Each number is 500 + 50 x the weight over its row's rms, rounded and kept within 0 to 999. Layers, rows and columns count from 0. Numbers have three digits each. The size before them is the row's rms in percent of the matrix's.

# q: layer 2 attention query, 320x320, rms 0.106, rows 0-19, columns 256-319
# k: layer 2 attention key, 320x320, rms 0.106, rows 0-19, columns 256-319
q0 107:531539527422528474479430553523472538450584539534438503540522526527551497567475441504429448455453567484464469492496504627410474457554405404547499566607522485577473471508519430551513572560412459
k0 113:476470505566521487480413466480481515522605481538503429520477558565560498646500540491461471517589507524470579468536571492580515545495524507459451596597538507390498512463462539500480469431478532
q1 102:524441528420507511531462550501504462480463470534511510468514504496614488517499589410537530517537551501612614563475526597518413556557535541468494573506478495454478501537442460469465446549552424
k1 109:587472502500418483495442534497424584502560563548451478564544553493411490467436541616526513526416446467513433490497567455480587459462545469492476478560526429445511492539510388559506516499449514
q2 116:461469458557465427495575510494555529499431513431596519492490444459537446400439522483473509478492465463515544531460447421480497466501544528464565498499497504494595375547543399528469493396513532
k2 122:475561453451444477537460483526564523414493451478502484494484400428456508514599551440546524542431612486533534489423420476464510484443448492469504556517546461561490472588519475607479438522544420
q3 105:535542454474538450529518551474542413513600531388472483532453425485512477571549507465438549527558517445544490450582549522491522511469486586468518409432462488569537419557578537492485493488416506
k3 115:406473513469503554463448454487435441490420460437516474451481523470491420525521496531532527536478392488525566515511529454531552559432538480502532371612538496400508499431456582579482546463607503
q4 112:401463475471475510518468458547506506494460542629499509460451465484512531496468471494581445538461385500531529542580554490517557544526475490370572490577545572534507526459416438517455512502532494
k4 115:556456460447517495480451591511503457502453496536410520457485462427490504446533448414506620553384557536482488446580500574414529537535475507486441562501445476563462571477516476503496568493468399
q5 108:531515513470524540543509459483578604526482408579502502555533505489589445419572477534529493604582520491440522452470464609478508427486457463534457433465488472566522541544589488545552462506475516
k5 109:425482505583463485495430528506507474471585548453483463502448530558486550482540546490502390526569540454471494465506564491549459522520494467502406530471537472434457464465546545520495553513532431
q6 110:586496505522538453460583495451537595461475589456514503485555455418428502409488548415477503487573479508549512463455507458523562469477533493445449533513517496515536413541458441492507475488495555
k6 106:446523491475479532517556449585613512514468443415504511457513436580579464443475566487558506544501517515512524596454578462430542465499449496491512566583625525474571487551549562555502537485562459
q7 097:522480539501420592456471500461411452493517457553561528546552583529518541501488384480512487481423447522416434509515516461485494443428539527495503364565527504511612508494424609497515451529468501
k7 102:420546530518483491515499534550387511464478505570519449520558516524400476511551468501437559496433490546499474475559474513571419514552508582541551583455429519521414557476451547427558616533472490
q8 097:471460550528448435456489486559516446538453522559411538540411443418495457563615554527463561507501519481428470515518504454535478455572530433469405462398525469394481523497491501509495522603550476
k8 100:505506541602542522490544446445519465339507481560530575481502516590586511563497501523522589472557511515538563409446498449544658539526493485528448530463432450550494451522527564493578521523404390
q9 105:436510420513486535403637526552424504482472507499464500545563561441490475445471535448536460532481510544544465597607546509484485528468671383516435487465462443503560422481499534458598477543460562
k9 106:451484508520535449511536489432471606489443577507438417529529525479484450540537625553498525420475460536556483552422462472624590489526481530474352447468485505477519435439558513572546478567472542
q10 098:546403500526523423512513576452486442515449539558468539477500392493573497459444463480520584578480495488518510473508426407447513383555457478522531515492534483491529563446458432489505430495425521
k10 101:447555495492403514456589477483435452425491537517572497353474584412451536455465511709581484581503437492440473557500473429498497514485508410495499483551525509497497557459507514602469462489423448
q11 099:536596447540545524463490521457560503525607511557476507452414612430492502471499391487468516549490550546514531543410498487492596463531537457557516601455536503418517499549509455494428495552505525
k11 101:495469496561449504525531483438449503514427435500480532455383588531585529577485456548546376577434514366474593491545440469491458462416566578518487524496536503460480522460552537489445509455485525
q12 089:464453616448482499550458499577519522525564585453456491466519449521573530457536530466553467446445565459504527482537589512549595579609500372604469483429503456584419532489527528461481566510449517
k12 098:427510456558526421570448408487521513492635563547466527515494498452440581468443487489545501547593433410476520393458622459548423485486449546606482512489387488507541461440487495489515512526591533
q13 108:475405491588500509544565566535475514513467590448454504487547510488552487451484526500536510439522573606471423385477453540476554531497568535539511506547508447466521602479504415600467493475514534
k13 108:527452541532453534399382607556497496491600533505519433575549474498517585483562595512548426533400583446526472478524437503592560468516507490514488530450530429482466494492536448513415448473480482
q14 104:522513496520444530525470524444568460495488532556488571548420527456486451504498584525407562493542578493549488411470502491524481569426523492577482463442520516502491654454527555501492510478509623
k14 108:503528516455451497371628504524584476494445551522439547520504394447486539503556524519519414453560509463594540456501402439503399465565590495501502451562487459493558397531469479609501483546494436
q15 109:469437511500393515567505468439519574539490531500517504451450639528439549515552560464469559487534434488524461538497497466453516512542518468528419405552471550622535425566445541483544524534548435
k15 107:482503569573513547634459548537437499433433528490496529547442450458442555440506471460559517485519501455452499522429473549494496491542465509405509456478477463499489417474478628499470510511402481
q16 122:470575519366604527553467373471513502495439473478517509478429579511485513472489479459535496534499421490423430564608524513449463511486489438470521456484561556518559428475353485483518501555531473
k16 117:431488500440524447575545537476528503402505506448459513564463425516480447463604406404486617478460414566540533567608575480544502525539495461482534420475533502576461430546510584512559500542476576
q17 102:453517491511517506515524492568525517582517433560523513493470432564532504533484471481409461400515512456437494406500550486520545528527523553470533460473446495502541466379403426502450501458526568
k17 104:555535451579404454503465528533399471493519501298449569537482615489459430574450606530522533446483407466413476501495525517550403467566502569551521488463480397434509487547558590538512545543468581
q18 103:487490411438436571532457470538579445478454413559416510445489505553493493485530444493565500395556469509489468430546540574539531515539451463464551463541552537582556595502483504462571450490462548
k18 109:545453501462613537563489527449515566467566532486506493466531524494451551585505473476493463498442383458507512547560488515459490427550486468490553498514496449568465496445504487452396523548476501
q19 093:533515494452618566545430535446463443545531474464532426550608519480556504473473546431419484522461401600490512472492606521582463453507538412427534499531508573550527501484492430532440482491411556
k19 103:471508460473494489349559453508525490500538386467426473445519516611523513540490512532521481560527555513500512570495528517471463442438437505528490525494497453465515533459504542395514575406519499